From a checkpoint of a small transformer trained on Wikipedia.
Architecture: LayerNorm before each block, tied embeddings.
Each number is 500 + 50 x the weight over its row's rms, rounded and kept within 0 to 999. Layers, rows and columns count from 0. Numbers have three digits each. The size before them is the row's rms in percent of the matrix's.

# up: layer 10 MLP up, 768x192, rms 0.255, rows 603-731, columns 0-47
# down: layer 10 MLP down (transposed), 768x192, rms 0.253, rows 603-730, columns 0-47
up603 103:493507522517510444521502489397385436425488559542497440504533461472528511565390425527525490476458452442488500481521588552436467498470529489537494
down603 104:548478608498516534479453535554467556562506582501479473538373530519525528540568441484490540549505591536532402490481476433490544504569625463526615
up604 098:534534530577455434506506515418493467552480509512564551485510413428576507488563550468497519385560493468515481513462501464499426487516560524496580
down604 098:443431530531457518538616575468534628418489478438490423449602479519532523492487495494491515579581554542462500501517558443561536510481494487458584
up605 096:474485435475512423506535471596499509515504540428472447505525386466513485462496476531481450473492567462511495450450498470527476558515560578462507
down605 103:510509422453497606506487469479508497484527553476503362537528415458426469527565544395403443481487593507482546522391524454515512534508523482384467
up606 092:454584489545560465492597497563517528470556457554479442523430435498401454452436398470592550575494437526507530491472462504612477521480445605497426
down606 099:511412503468448440410527555604410548431489515446491553451578576539596475543494552474419473469480470583574450498518453495538444536533421519520561
up607 101:543482454471407490465497576500493525506561573383517505429529484573523559463515501491473534592525447553556497519525426455484509537511468507447506
down607 094:443509377552540452471521520539586486528445588536399554492529527571525606524376557545513452521507461444505469493489565524473391465476592508515443
up608 106:501572495507502486525490541484428455477412565518544592517466502576409558424543472533545497473573488623447545481420532459454406536581491396445601
down608 106:548594455521514510446461445442492481517455606490591467553511568527546439509536445486607484471545493476463436600542482512469517497500487510569525
up609 091:453540510455464427467499500514435536479525469523511566474473435402599541551591533469484452409500494496543563455428574544520541486519595562465509
down609 086:474542553507576517538551506515482459431528463475531505461560549463480492533567461594500523601547491541527543376494577537488605541459483546580552
up610 101:492495455583558577536527545471439526470458514435451518447424539459472489532557500519469373528547513483596381456512601458477408462584492488464532
down610 092:423509509549488551579482510519498483468493502534482485587606526483532552420534496461513511461574475489564517377526501491552571560517532511497492
up611 099:466543465604515631481546481494439524537532557394523521599526520438506514543446448416450511508511470497443488499501548429516469535464572496441445
down611 105:432483440551502476474491461449363488507503436506468591432529431476515454451420467474486528455397477513480520604606506457528549457482425477396526
up612 115:543526471414527496503483458487416475496548514485541443464520504501489472574560385497507518456542451436560525537518525499469567393488541505466507
down612 108:561494476567533531529493490481512498424427494458493405458594539534436578526564423440430599508604480457477462598483496545521586547562395516510480
up613 103:529559467469443523491518552546435434434495516493374548503505507496466440511533522490502460481449505512512572515397498480455476491563480614489559
down613 094:590465498477515461424546482515504534541534539458542574653481513470517570472488542529530385481532469501525499537503455585430377507566452456473452
up614 095:492536509584452510532549466437559505474484566543529435527471519401468346536514481459495523494519498425538436529556494586503485588569536556479448
down614 086:462423525437538531558558495511442405392475488492498499484429544529529497510499508506433554453461483510458548464511519370583534566439497508505483
up615 100:570531456578587473475388498379462499563464499508537488556518489438527531528491531539527391510519498509581541443494507513531473594562531482493530
down615 103:493504493480513539555455432421493473534474549541483448445527486456466558468395513560489445507527479538472595474445513495580504427459521475480555
up616 099:496395500554617511540576565481557568427455427485385551481529477579391585596518470488591459473480436563452493397519557532469555533406460448472438
down616 104:529390601479446511496462499509357546461570456531488524478485544528519483540553514433456492444443511491536539597453458478505479492476495523561433
up617 105:526624505490514478530472440465476419488469576453492482460497468620515571598491494551471426482468557464519463463640556431460489489520560524512492
down617 106:528524464440516557522435472507507648561477564551459446526488456559461537529504512454488542482542442482427550460360517541522565376423465485451511
up618 081:501549563543495459418480568500502505518499481455426548478578467604656411548505497472522604519457558458516510554526490496507455479536522457551395
down618 085:547518393449518546463509616479483587454501516543565566489494490508459527539544480539564516506528441461436540532534527543551454392471461482487507
up619 099:464514452484491563560509530509506525527594451448395485457516534407474417444551528580467404437450599505487522514510515501377457470502394456497479
down619 097:541395558548563477517556498578488475458529469484481557491478493548568481503454482593441490521549493549508598520368547456537427559419473506467496
up620 095:535500482507490412506456548465487483431500347530533495419448540453549411411621501511496565468513537544558602409570549424484421503454549524452472
down620 101:431510448457450452457468443528530498518501434462531430602553502500506540486524504521472480465546566535478563534568464387568557542545549531546472
up621 101:473456585379515469502428548388464539422497537592455448487449501589527523591492561496465473607531569512504566494483417498521540470542460487550549
down621 102:551520558547504499537424570537414410495473538513495427588547551492493504534393489501572481488513417533535510477430419538518531485504628529485479
up622 091:492420445478417546444442510446581593517472471505494448499430444441549454526444474552456507541497534585497489544448584402487484476439511536508491
down622 090:521543461448535446515483492506467339565511591449540475509417605486414469477571458550553526437540551515484410461477457460540560461517463500532522
up623 111:610543390437573420458537459501537517519518524480539490554454579489578500508503439542487512533472516538417586567432504511428508484507525576514512
down623 100:526506433415415482554525488543556491455474467502438542534448508466489495408461511521516429541556535527538438558433577453514538407516494539446518
up624 094:466622448507445509519545525579466567482411487421464484490483539439544471560481453462542498498556572488487497477627563452513448477400462549514449
down624 096:525498516432533393405428525418550451530441537566553532428535551508516465434527513582470533475580460528433454523454575527451534396565516460414625
up625 090:521501480497454547555533560509454592543496447498534420492635451496520554413495539432571627536499561491453532473478461553525586579567474461461563
down625 086:523463559423451610533558495516529524599575422521518559648441528474532476546469526537451489508535456455479506509521502518427515443492511471464463
up626 101:529593438453515567505523579603454504462490496498501553427567481455488622533528487491518486537507565533422471580401517515548462530478481449527483
down626 088:508448544483476451583473493499584590522565435383492483490535549468485431522573463514569517567526538422515538439509518444494548511471533462497583
up627 103:523454476499528441390559474528463474523449501528494439449471492390483617443428525502536498604546468552485516464493569459520538442507582539552466
down627 094:464529538539512555585479461443499614438393485502442533511482452612538486533537481501545514529488512556425476477573578399501471421602477529452613
up628 097:587545486596541508499527566519465583357578487528511504496505566480461549427489411496425476451462594502423566478440481511374499475428459425509564
down628 098:459521500570557540517508520482501457464506508535513486484520457487580531641445435503579497473389538492540391441528456489547506425540501570437511
up629 103:566549458551529573527519471478495478498554471533450454493446350482487415489504464488517516550424459481462527490399551525477463396518530490495532
down629 099:539528487552495420517499457510458539469469515534498414506518500489461525609439504506515542456553539555536525500534481535487513535388666516521490
up630 089:462522501481495525607557502417429500455526451589471503539421462507486480394466484483575482491484554489414478571501462496523471465441628504538531
down630 096:462477498523482440519461445477500566486447405483416488447431509571368591507447421593600499507544500497525530474581477530483491420460460442489467
up631 103:460559474606428467548623550479470462587565463508471439446468516473461524526562544444488614595487450514543530599481498443451579495488514488540495
down631 106:504518489482505568569416527375468581459539518443457546502498513434469527495533484394499531440431503449530469479453437505407471479489528454537586
up632 106:508443408536502384462519472530418524437465516521494479526521578494490453610457458481509420522474552531537573613467515440507520486522507450538451
down632 101:492523417427403607402539406485436519501466512502526525562529492483513554478534537445481452510428420473497562493435518455501577399543434560523476
up633 108:506549568447496564492534491533470456540514636402458425477474467456500517526444517492610476410533530494547445467497549487541571646461490542534486
down633 112:508406478418537481459480464425467532534452495433512533428537525453569528499429505444515524471589477557457413500512446487493536414546470458451485
up634 100:541538500525503496499392494460453485480515584498478514528545496415627484510549372489521433520448463578451460448547489478497534536512504559575473
down634 100:553388449560520510454551471465451571466512501491535441545501507455461595493491439441467545433535666471479522483560498499560474426404426544459497
up635 100:445499422486501509472573479458453520450558515417549527552560505579489432500568453497500515524413479582449456502530484565420529531475462506464485
down635 097:504466517560460489469448520488518446452520511484508556479562457489491487504524413492442475507545435434644553486482520524567547523565354486531527
up636 102:543514507463518466564593508508499491578454443583517599529564505510605515504498569510442484556496496527463480341491564486491426471471612585503422
down636 113:530481424529500538537464618478521526550523589535452535486599437518524554539422562466553524524501454518479495508444457492511468602397526528519574
up637 100:457511547512537536438468434501508469487451488574513537605476531503505512502541553472485454553492569529518502486534396507602409496466451524459479
down637 099:518473457437485503409468506482503546533448526503498628391618494523450517530450535574596462514491452415458449469453473518479521481425558542518465
up638 103:553497448426503467595436454558505458444542464482502523385552478453455548456527481486512532405540463495418414501565501508477550478476559477543482
down638 108:486461448448536468508513577523434474481580522467501473488506445496464497444437498445542509432527562580490536530498497500447474564596392530574494
up639 095:474417470507514521548439409509524607443474472555450532512480492466504476552533610399457528453455396515427546486417567559532536502520468567478451
down639 105:542451570523476563561547460462425454525492527577503471428480558457507520500522431562516414424629513533563486572522428536567511512398560506536497
up640 097:529459470501502514564548459556493609488502549463445498539543415518539555397563483535447512489488599465422519502497539489567391474539574481557484
down640 102:455550519509495530531581488447490492456585478446459578474534464535506497503537420402522511400529526453497546429535471576566516401498557539501556
up641 106:530518518456566526527520524471498468533471456420487564520433464433497507484377486536541589452459407523535464533533567512412501484508573564597382
down641 109:476504551465525491445514455460598545518470516444557499436558618500488465392516579553416525528512553549438462433419550532448458558433538533517613
up642 090:579523385491420459469438506532475566455476412661364497556481430481474485454531544481546462467460569456566545489583524463501542464487534491546535
down642 089:515472472487510519483527560592561389365421488448514551469466523495521506439439546646417446503519485461498459566507433538496504609461447481430505
up643 093:605551508563507583536497477418526441485567469546548461504530598396526512419509425465435547471619534518468468454512547571498549583447490551459573
down643 113:545440522518577389534533569391454511469501434496465494496413562530401539422468425541491515546579453444448514542449524435545479446493516530560520
up644 096:466465518543572517487506581474542457496431518539426494536555487468554460405466532468496459497471497536459496505554443539520478529532486530437530
down644 097:532375481489508491550481543524515456422512494406592524574480573515536577429519525498466454483528479439477446437449474509475602465469515522565535
up645 105:499457478428501441460542514546480463571379538506479516444512423506458546473508471485478461509502387460477486486491445443560571521460489471532578
down645 097:488502504553560475529485486409524582519488526447544505436473536512407410522439489489474532462425559481514508629529649516490512467576589395502549
up646 098:536453544479436433628437486482596548444549502435440535554513558493422483520590504569498517564405581500539544435483511524432483453435544506409492
down646 103:536419555511521435516454522529547517478489408492503470522546478524460469445566479540564501480456515516462501442379634485527485445459388555417490
up647 085:449515461494453496545489513611495495474484521525447523419628482599392473545498452521460466516470566524493376483498492549453483486538588540481498
down647 089:573590517483498562614430486515580522582560558479483575502517585523532604583556472432443500509483548578484472564509477504561516552537418507507454
up648 091:539555531509557497546502428457470574481545507475425519496506496534488433493514551497510524559551529513519435518491513455511496486483555423432371
down648 093:415400447482513499481517565520591484597516418472560514483420410409505455450619590400483570454457514508531498496407501522472507509471561460496486
up649 095:464496522530413494404517501477513540435477453419406465493487611397462447555519496484492613451440606509433495547466548482495560493433478508520460
down649 100:478469538518617527528574525533471504519497467432515526478415502489500489513524535562464492526586508485506527373473479496544547489501467467552439
up650 099:473574486598538474496471427484475482403497570504558510438442562464520512485478559441482521457550565507439416508510451545524491536506352483483448
down650 102:509482502492474538480430573518525499529458521528435435561463596460544468542509423486408500443557471547436435470526515511504495489514410522468473
up651 092:543513465535480486465507495529519589495569398537515513432452443431591430540510525490418548467531524452414631457503551486506477445443527553367506
down651 096:481566520531561543460426509506501547539518490456558445515564581541578516432536480399528555531542551485629540510518556387506431471512484521526466
up652 097:528459517503551475497553468463505467485481447532412477443459497577537479544501603503446516426512532497580547538472445562405455459429481489408511
down652 104:466526581584472428489461526484488622506388453481556495415489510490484489558539550442519479530513514633545385472516510522513494496493486507532490
up653 105:442543492528445463556537465488470527433399434510411368421600526522473492560443568472567416516491489574487507489548487565481472346497506470507526
down653 112:555511552518539401503441563524552496556504472482464468530468510520493528571542590533591465464507475523492559451483506438551486501459615479498573
up654 094:456491411491511469480486521432545537382498556513515433543483439490509479518523526543417463502565514501587453450527550469551562558538482571432529
down654 110:486467484482414526531530536539448513451567454474589447450454520527563513610549462500491469505513461531509534522483481546492390509512513478513482
up655 101:568527537542521420523539433540481575481566520533536395483459493476493442475470468502564507474523575522429429569403501465560514452519510536456502
down655 104:428529524455486490529495555517515422461484500472509605508557460484497465489505485512426558484499484470443508488582545398532520537517493510475426
up656 098:520519459456467454487479524532462533498467563545474550498580511578484518489485537524531455509451494491498470486511464494526523565498515473423528
down656 107:495482545560574597478437429446520553446515510508527520462578523535380508429544543479471454517504526476551460465486509506566524535524522540552451
up657 096:557492486503395490500400575447504536455613529552545432494377559445476461501494543552526542486532403458551428546492478492598629501461455498496440
down657 100:571477480450536453524416451440549492513521526500498449441509594503521590457506353481503465481387552407511493482416550589488448510473558563572541
up658 096:574584518436407468495613478519602501647471473576471506413473590426500487534543488513518512448500447497498534473529469462452544510509574513550474
down658 101:443546586479512536451554583454475515436560486607421478436598507545544512478469388466472477494564446520510418480572496487547486465477493489603542
up659 094:533446528502570479591430468596543544538530608518550504451535517484519590571463527543538526457404479457443544519594480484610492429531551520461447
down659 081:489436504503566491462432586499450396524538478497438501487503427524512436539567555425474491347555409500621535535420525492619529589475475583489527
up660 103:492579437451585490537544528385464443478442457549421414537524577551431558543461568572514562484517407474533552460328526489505513507485514526508555
down660 107:437442512461464488406433432656512553511446538497531518498540581446557468497468466487538506484499591515394558531525543487527590478507284454504525
up661 093:494555529548589461550545438418518532518539433486430451380520518512423516534525520497488474512495418561388571459605480488533477483445503570523472
down661 101:436529555479477473468553438484437488541514567448472575465488505567524447411524460508541580382529426522425521511464536480486488497475400490403496
up662 091:575531468529479536520575480460530487492484604537412558499541487537464467589514406478635491463475526440496530503463501455516483445527560520436413
down662 091:480471512449530565490542539486561541446384480547599562433508559566361502637432478580534473512500487566517519568464494532536445529460487376394553
up663 100:478552450486539475551523516541464566498606555453518473494451430526417507460471535516580468486504494543515516585387493451478463491606533514465470
down663 098:536510495558483486538444554510558474460439608378524418535438441499485534510396504472570500531460497501455601548597475442462661499400570438572557
up664 106:564597557500541525477526474459478475608578464488477505484521478505484419530502479552510433441541495505537510514520468541492539487524440492575532
down664 112:496451474481468509539448483451542492471482481519476538514407531497572550498548586500422568541485493645434320457477476498509524499583484595496504
up665 092:528494564530526546525520538554515559472539450521526564579473441518501553467497435585495548445381479522455493525509488461485498520503512579493435
down665 089:465489544588553534572527494513481572552434486356610448398477567469492516514495506445532456464564480491492534495479527556509522469540484517526457
up666 100:467544523536477527601581584374604461492497589505498450551482553495515403466422525553541498440521468502492493514455504477436496532513561468520548
down666 099:470585544485500424472606591462562395487551436426558484477528475384539510558453572517441561442463473462431454497524529501449489598508564437649507
up667 088:530494575493518491539554523442405531440476420421537431546516420545500434595530524450506481602433564536474402502521428461480461483483441511533615
down667 090:489367538560564478491522489502487513526478465472535451552449469522543525517475483543404462534497503478571514497584493478484488579487546458457511
up668 104:530456521507458521559490568487528531501580539520519421532610463520491503451479419449469468446407411530390448569399521512409508575444399454518468
down668 098:502522455585411431498459506492570557575527416514452534510416563414464586562418533519578582425505494554505516458456513474565442483500502565537531
up669 098:532531469557594468469558605486437499409437594528428506552541454474493486531563499490497557523389455535433441547460440493533575506451453471504544
down669 099:411491446550490526570424551510507436530559460445544570535453462458493587411531486692543526455446477518456478402534525503568509518624547527551511
up670 097:449523494527434461483469545499475445551493545548456563477562521474443466567512468512527490510582428494621484593592661500395435412437414514505431
down670 098:516458517493500572417444504405522442517525456635449500546499507410506551499492501539409471612510538543583606417455438496501513480476505526583534
up671 097:486466508527546512459535524502462456539519541472529475457408482600572533531560471501522491513495564518440407499519494453454443572528438524549607
down671 099:431560525512550504456506535515532506402452552445552546531457406502477550474549424507513464463516540517497531459549458525454548480562436456499636
up672 096:553505476542582505513486385539436513478468414348520525444461477479546492453463514534523491453452502537526474492481636326472481497444590490526460
down672 099:535523536497532455509504513457509458485480646455584515452509543455491547485566479465577470533452489395503438485582377556523522539564515486490444
up673 086:527569545451410476388475442420467499542445491435447494555489450563470458537510432381555589495445513541440554496509576547524510480488439506541537
down673 083:510455503501568468514471515445527428548506556478471398464468471489524499424529546467460492465529508436579463524495591458531506509504568546529484
up674 104:581494437526576407365506390515499434554557465631459467536537462530475442490503532457560522493499593493568471540556517510496537476514518470475494
down674 100:564521443581434505455458452565483424482539443412471534566506503621506603438542488444545520564447524484507480353519506507465538492481445442512481
up675 111:456479510442449503531400553516473541474607513512495536460493419403523467510566476529464548581487536532476532497520529475564563528541441542454492
down675 106:529465434430446584572481529427427517383492456521466609427454526508519500481459480487456521502486557552563531552418525506533605520501471450496520
up676 092:538601530474449478519495476504551472469515488519459573483535353483506508553510536513399561481487495519560523439399520436475494451416483518486566
down676 098:461474500524441471547387568535502526536517563480466505582391522517456581463521474437447422582439489515523478471500553537429502588487461504415527
up677 101:505471538493604522455513420479489528472514504525560542513573520520454511462474437481537456543510531577551485436630490476481575513517529623469557
down677 096:464508614588530539587478453507492558514480427477491438543406513646517470511512575459420463597510553512434528598477471401411572455469492489457549
up678 082:565505509486538537565523552574475482632500516505550484528594577450541512468473457479539537572488500611519485448519576496506511474561472569496467
down678 082:369496428432489470480463445452464463518455503458463618541527472432558477457473458521491389534498395502556492513579564555491507501484422481498450
up679 115:514547450506471530552571520449492486457508550570524522486497596531528576468555475441505495433504438502576547577492521554458452648366457587460535
down679 109:428567520471444563582419408507517506480545568633525510456536430471484630493546430540598524474509575464506548453544580507536544547413488420448482
up680 096:511585465516504530426383527566563454475467471587441492556439490450534490467529488550576527496562539565475458470492516583440552450570500480588508
down680 093:472570490451439475440594574431526476442526443489474575405579488592544430417458466640493392593505478437568543448487539513521425540460478504477436
up681 089:459629508523459553470580470442529437453477543527495388502503491489524529416388413498518435490473547598482504454498506495560527510623587573579454
down681 088:623388632551498466462457485486518539450519427482481428532466509634452503433376495530518555532407495474530491412497517491401473518499466543487637
up682 094:517554622537434467558458444498494469467500461451455561503415565519452593511577522435421536497502473561411500525528434509483524473410456482444524
down682 099:503543520443492617478468507458501518630457466454456474523493492498536549509511486487468498496476533551515488529433503562552460507553466448443482
up683 109:548562460510541563458527485511412499495533546580481419471436402510516538558404494408404455526406621505497454621520462565436488604434527538459538
down683 097:473430527524584506536490551504531496402460526409472553430521545490508552443440423581475433446477520424488583475497494581526521496514414443513485
up684 091:523524442502400538394500508562492495399438485495426520443460476504542504589518504490436503468516579513453490459493534490431498495575550520532551
down684 095:436513528432538543446595494427503429495543554508539578393539530491411515508439548478500539531497446516505491532519479476521418556509495527462579
up685 105:497523488558466625514492483519509479406562462532488504538477469498475532631423473520552540539491465504477495595547452530502495412454432375556430
down685 101:443492519527514529470488508486450428496397564576474559472436522439506491525507567482419604547481399519573450462483607482409523525505481557574448
up686 104:570444476454492590523577511509573482440453538544465532518496499448515549520462586459455517536560491525507532526546579480422508451487530400476570
down686 103:467454535502499482498493497593460510433500547487570454518531593478556431494452399574577569386546523433527495594545478533491525487452454530515486
up687 112:417491516441508564482591484510542492474553511638548446487520554575557537472492474543624474530436581518546539510510597554520522619441503587486502
down687 086:515553457481504465545366479495474539510459434529498507485599462483451623515583447533496471438460496483486453551465432477416557434514526500484527
up688 089:449490498434576494462475442502491544522536540499426454527489588529454476467483574473466540501583464563481509550404489435489507522435462480528510
down688 098:560484522488464531545418601419477487494522466454538489518444507543491522521409541470565476491442450595505402543537462449526543485508541555560513
up689 099:400459480591448490449540510536461495664470561453540468498579481487527573451551523475515560517542554530528498517562451447499487488482455456467490
down689 097:473579566544582464540471506461545510582508491526478559504496621439434488511462480449484398476536399627511601494506549562489576469503519437524505
up690 104:554428435552544473462485502548528411588523531481536491494436556454601554431516506477595505514535516506462520497518455445442525374585443493419567
down690 106:481502569480505473487547545529527554465442431525456453476503583485638513541547494611456451538512472533474474478500452493520458455548450538532488
up691 087:566488466549432561514443460578497467400485564466555481464503449477554485531445424508531497477504444478440338482403571420440429505558448527501593
down691 098:474426494448550444491595522577467500606487538471459475541526375480493490527571475569510516518434494554418445593457522491518519473586485455550489
up692 103:502465487518494560486427524547474460486511548464490436406589477429543453470499407526502515437418505528470462529458596523475511482445585501443480
down692 103:606460441514473502534446525583476455488571544559518482469493464516467506525544523523480545530435549362493521456460481492449459456498473509525468
up693 105:502440495446563546504557553548456415448474523499511519449458527552524492423471472506490510557574534543478544422403431507494545460496482565529547
down693 105:619507565513397539509493439560514463468622509497572522395505495443472383546515526434415534511496529512521499516466488477439447540510487525460469
up694 100:543513499504455537508527412467518518589415459444558515546554529455528374481592530366477507499534599492500574548503433462524562471549555552531487
down694 106:626463412492458513400399452460491530501464392524478591517473462504483529536506519462497506459429423447552494508573544467464514477465445609474467
up695 099:580474395418597497517480490605496490517519565412603612471395453454499542416420489532469525453415527519562445475576554557472452505481491446497451
down695 100:442542471409570505480536563536526503464548446481516402563603483423506488536499462473497418495428434367539473472473516425514544481449537445498392
up696 099:536485520496458557465530589440494440379414512541526489491540401537365468480508430655522457459518549572489567484483583472487503428486498492489508
down696 104:420544474462490519533466532559521482474448507578483543447514450519480579573467480526539525464538402510433520542419661504490603426463509505539520
up697 104:431381537526494523437429572477369525477502501481440476566472497490439458521565497578567480528546458545582464543587509505555565516471471511526541
down697 102:506480519456463578483501492492505436467549518454480529409521506465495489500597492507512425482492533536513514487391447374489430503574553501566483
up698 100:534547479516476544518569460375499440574511604499511504515550532472543500463429469525455531451565525537510447507463519494510482522537461458464470
down698 097:508517558538504600524393421477537492549515473424523452482574480495542487534538450455471532477461477524573354499649456492511526545500502521515519
up699 101:408538483454541434403522450608534407459558456451541508466492465510385531401509573521506510468461449507548525467544549510501631543519467529404579
down699 099:505350523445466515506519498578450480531592514448485606527526460580516486497533528553487567517498439540483478416481545456515512454501576506555485
up700 101:515385540499520467404555477511531513476508445535422487502422593435563459501480476485573527517454442541582469522485490516474569584523584525534491
down700 101:455544452581480581455514475534475445615478463573552563436519475506479547626493544475466552440529526473484493484515538575581467582451582467484543
up701 111:495418468485444498544549468563419430539482538498530503499511516578418504430447516543536612393511609649480480504552454545555536458488411530573461
down701 114:504545449439494497537588534523540543475473454483511505591503508522533567498561473461446497489540464486539445420535529554422474579376352446522497
up702 094:640490569418550512413535498631452453526474445461524586482535518517544365478490495483483467535534505469567575557469521509488439565499521538596475
down702 091:534445444485531448595478575550524436533428461545484512516473494463521546592560497519541442422456466440444509459503512447497505411516504552426450
up703 099:522508550507598502478521490462559493429465528562535427460474424412487533441517489477444570581548519555479452596463499558485515577584467554539409
down703 108:504537488499343451463456598619483533560445538527536533390476464512684517567510458498481480519542448477531507530520468543513550500569397462539576
up704 099:492566508500488511495418488510514535446512491563508459535545475524571470488502461410649475515498503594449472554538501529409538535539473547519515
down704 104:495453534510548500475506567425465541432532421414469437467523508577563465480505556500514473490488504527494551470551577524609539486463515498569460
up705 090:480567507574550475493419383508505424527499502472511525479512577493449523389451558579514445520523452551505511471501443446476542535483473515565445
down705 097:506506399403483453438500487385511435512507474475552572587503519529483451525541420579494477521552484478535583513489472416472399466518543519511536
up706 092:467496500486475464499481617509513446565422437513407551413571503552433427561535536541567480486517576467443523601612477485475480480584515540408483
down706 083:500452542499503513499464518510580472497455490509518481609524574435546531531513536498494554412542487437485483508478578601601551391488504458507401
up707 102:461534552472528573501453472528517518498494565501533505516502515528582545594513554498508623508430513413458496374599534479593544532452601499526434
down707 102:466455404504538391450502468490497501484505435467441483402545461539424412410622360490513485510558496375454473528427459483516436545514488432474634
up708 112:555447449470440551528545536476479549536603557452428457478581492565421548499545522562424561528549504550440446483555495515539440515517512540436544
down708 110:551429469468471549539470468555470462504535498497440556488582491415517478486501550453510529479587487461454487526492428377455490485521514427475569
up709 107:542561505484448512531507423479489562635462471479467463470521443429514459452480557455608426386589442568532504585476521507521512535475468540478548
down709 103:428502453553526390473510438453494545492526489467376467477556498486568573488449530369527501632585521499486485518437374526463472488491481523523554
up710 101:595457563586539564501621493424451455446490577479500501435461477567487441515444547457507473537453511548480447469435475537489469485480571498537497
down710 097:540581498475511461579486435539543490568484517570560588492591538470486504442525510583542573440528393530488508504438503540495560542515529526438483
up711 099:532526498402476451519478505541445585539478522463509499551594494458511427561460500501482435559467530497557472489479531474558434497507470508417535
down711 090:522445490530420544500580471520496470506511566559546499498505518568406522428523407531525411391486488633533559486485597480482411543468390602478479
up712 097:507474572433453444473493528497566522470534410532493510459561520412460507509430552518496461509518454517458504429403520499473457423505452471653462
down712 098:447449453526475532514499466555527352494460454408573498521438505498555477409638461551564481484543554498445460464425444512495506511528443466530485
up713 104:475581521496429479397573438573465430488484467527521491496570519443509553491584405498540582495457526460443457511409495480486516507542534500440387
down713 109:541485420485429440493481477505470543434562513500519563519494483517453550485518519572496533513511613451314468528475456529504477518546512411534499
up714 098:518542421504470616538561628616510469531505477363491527404467494407503501429471441538517483461499505478487515557500558524594488502544536503440469
down714 086:437579422493535455487475472399358524562516495481468473524454479552429425484440427388582461602544512551543519442418537457423493436468443487402464
up715 093:580572511507493499517534454501485588453513555411621520600487421474522496556473535446400487529599570638434536537518501539469471468449456495512577
down715 098:582452590446523672447442453484521483430492572500548473503528493464525469477481586549581507445606565478504451601377497515528503515405522574537523
up716 102:503593520457527595463505481536498475588463461474396429394498437478468504492537492479568479546624551497420492521504499515480527466487541501493560
down716 106:480544523603554531573538467512428628410438527422533404447588503599495460589482514458526470398447383468510495457490427495552496437556441536487514
up717 101:513488545528595536449544458544545495531500474480489368455469443538475552500410485508491471510461481493518470458435508489570465425500616499445533
down717 104:542479493448504492388472558560587480512535568526529644538437397610518483498491525570504475476502487549579493519524518662494509473428490506487459
up718 094:493521527442462603606544482446533464444517516500397534447579505470532524503572504535542462402424446532478573550513530463566541523404520577478436
down718 091:503419460558539537502576488473562458584537574435440533567508513540459514461515597541591489459571457453522510478608504455392425519540556498506525
up719 103:518596372443528474541509457459558485586566437420569500574403575449433559543574507505512478548553550508436484462535473494483503559499640506514542
down719 093:447426555510465606516440525534489401454541485534429504569543470501543540453512433467484487406495519494446601406542503522556514529497477484539503
up720 098:494550470435429526475560492563504569539526503461470487453602468452468452451529477583450434447481499496563503461510463493475474534497462457450467
down720 105:423541603519526515522520512531476552497583509506466450563457465481488559444530507518561477406512497542513506584419553472484480611480493562514451
up721 101:545549486458566458541530583339545497563557525510548527557342484544538530487472541460474439496518518542482441482452526486568599578430485492566460
down721 089:581458463505476469560451484435539480527446466486466528546528418452529455528545472518552475482416548420527561563493432455433477433516563541453478
up722 111:489508541535521470526564517470420504507525531506495543476420497445558490372456475557488509519476499572509565581488644512578586471458461568573447
down722 106:524571462444538561485440547444492362522535459372434486499594564531453475540426491467467419534519503483490496434537520592474485643393550425530596
up723 090:499492392476520535483608539514563580530451372603517493443510573463511446542548471493485498519432438451488525463484454502473513556457576442435446
down723 086:444508516479535494425430475448551474543513498532570480516497591502558563500485443572499536489497506449346543467503471537551515540506446535535567
up724 097:545473386470519478515510537520409602561488559503458503406455574508483465466535567589510454514522554485482454463497516501431601539476509425528442
down724 098:448454516513464506526489471602463545515522558539534509415499487475487451435487511548481508463501538609475508582433448530436580542539594586519541
up725 105:509461506515566507458480553527575460484499557439550466376535593652489400401455400514518448567486577532540514501548542543470465503416553476514420
down725 104:445485460478519529344521439429536511454473504514509552445582532504490477543515386526573398687529614491501476512421520535482464529490513512528452
up726 110:520531509618527536345509516598546574461442472546454552398558417525467387429558495574471538475591437478489525474468449505452602432510460509523519
down726 104:495513552534496550512425457350486496496464565453507461543541559475450504532552463528443437552519485470424494505376503522480550549513486489480483
up727 099:548596512491532438516486441587524429475533559461551480508604455472507456492422601538531510575556511507522516448540488567471601585479537478530423
down727 100:548370507455559506556458491535443500463478518454437535518425513558530541519442544464526477541365480574569514516466494548443510564528603404448434
up728 104:423497583547448528550533520462501394500502493555442544483510554507540435477558558515551605533485465608524557546531593407397523481511557528519483
down728 112:541433552484526519473496579490466551415573439524491393446553495473447539453562537429536552480397451477542480459489473489556477495493543518515579
up729 102:528470540496504514396517518503472576524507598513520446437457489522532538461584456491491569436566493485463563539492446521625529474511544457447545
down729 093:479487518562538452433534448522434520483489528553513475577508612394558581577479452479362555554593546457528561483585489443417394531423455464470458
up730 104:476405526483388576399430536557496483523462540540568442436569463531513502447437518439396495514501465534536493475533523503568493491443545367452506
down730 099:512601541521560521510608515469537555476600488490503587476542455456502553487432493476491478450453394487492392471442442492495439525428490451518518
up731 088:493503472507570540434445535515524456495503473495466544555505486478519520468387401540463521554496522397513499464467560493470591533572481586492514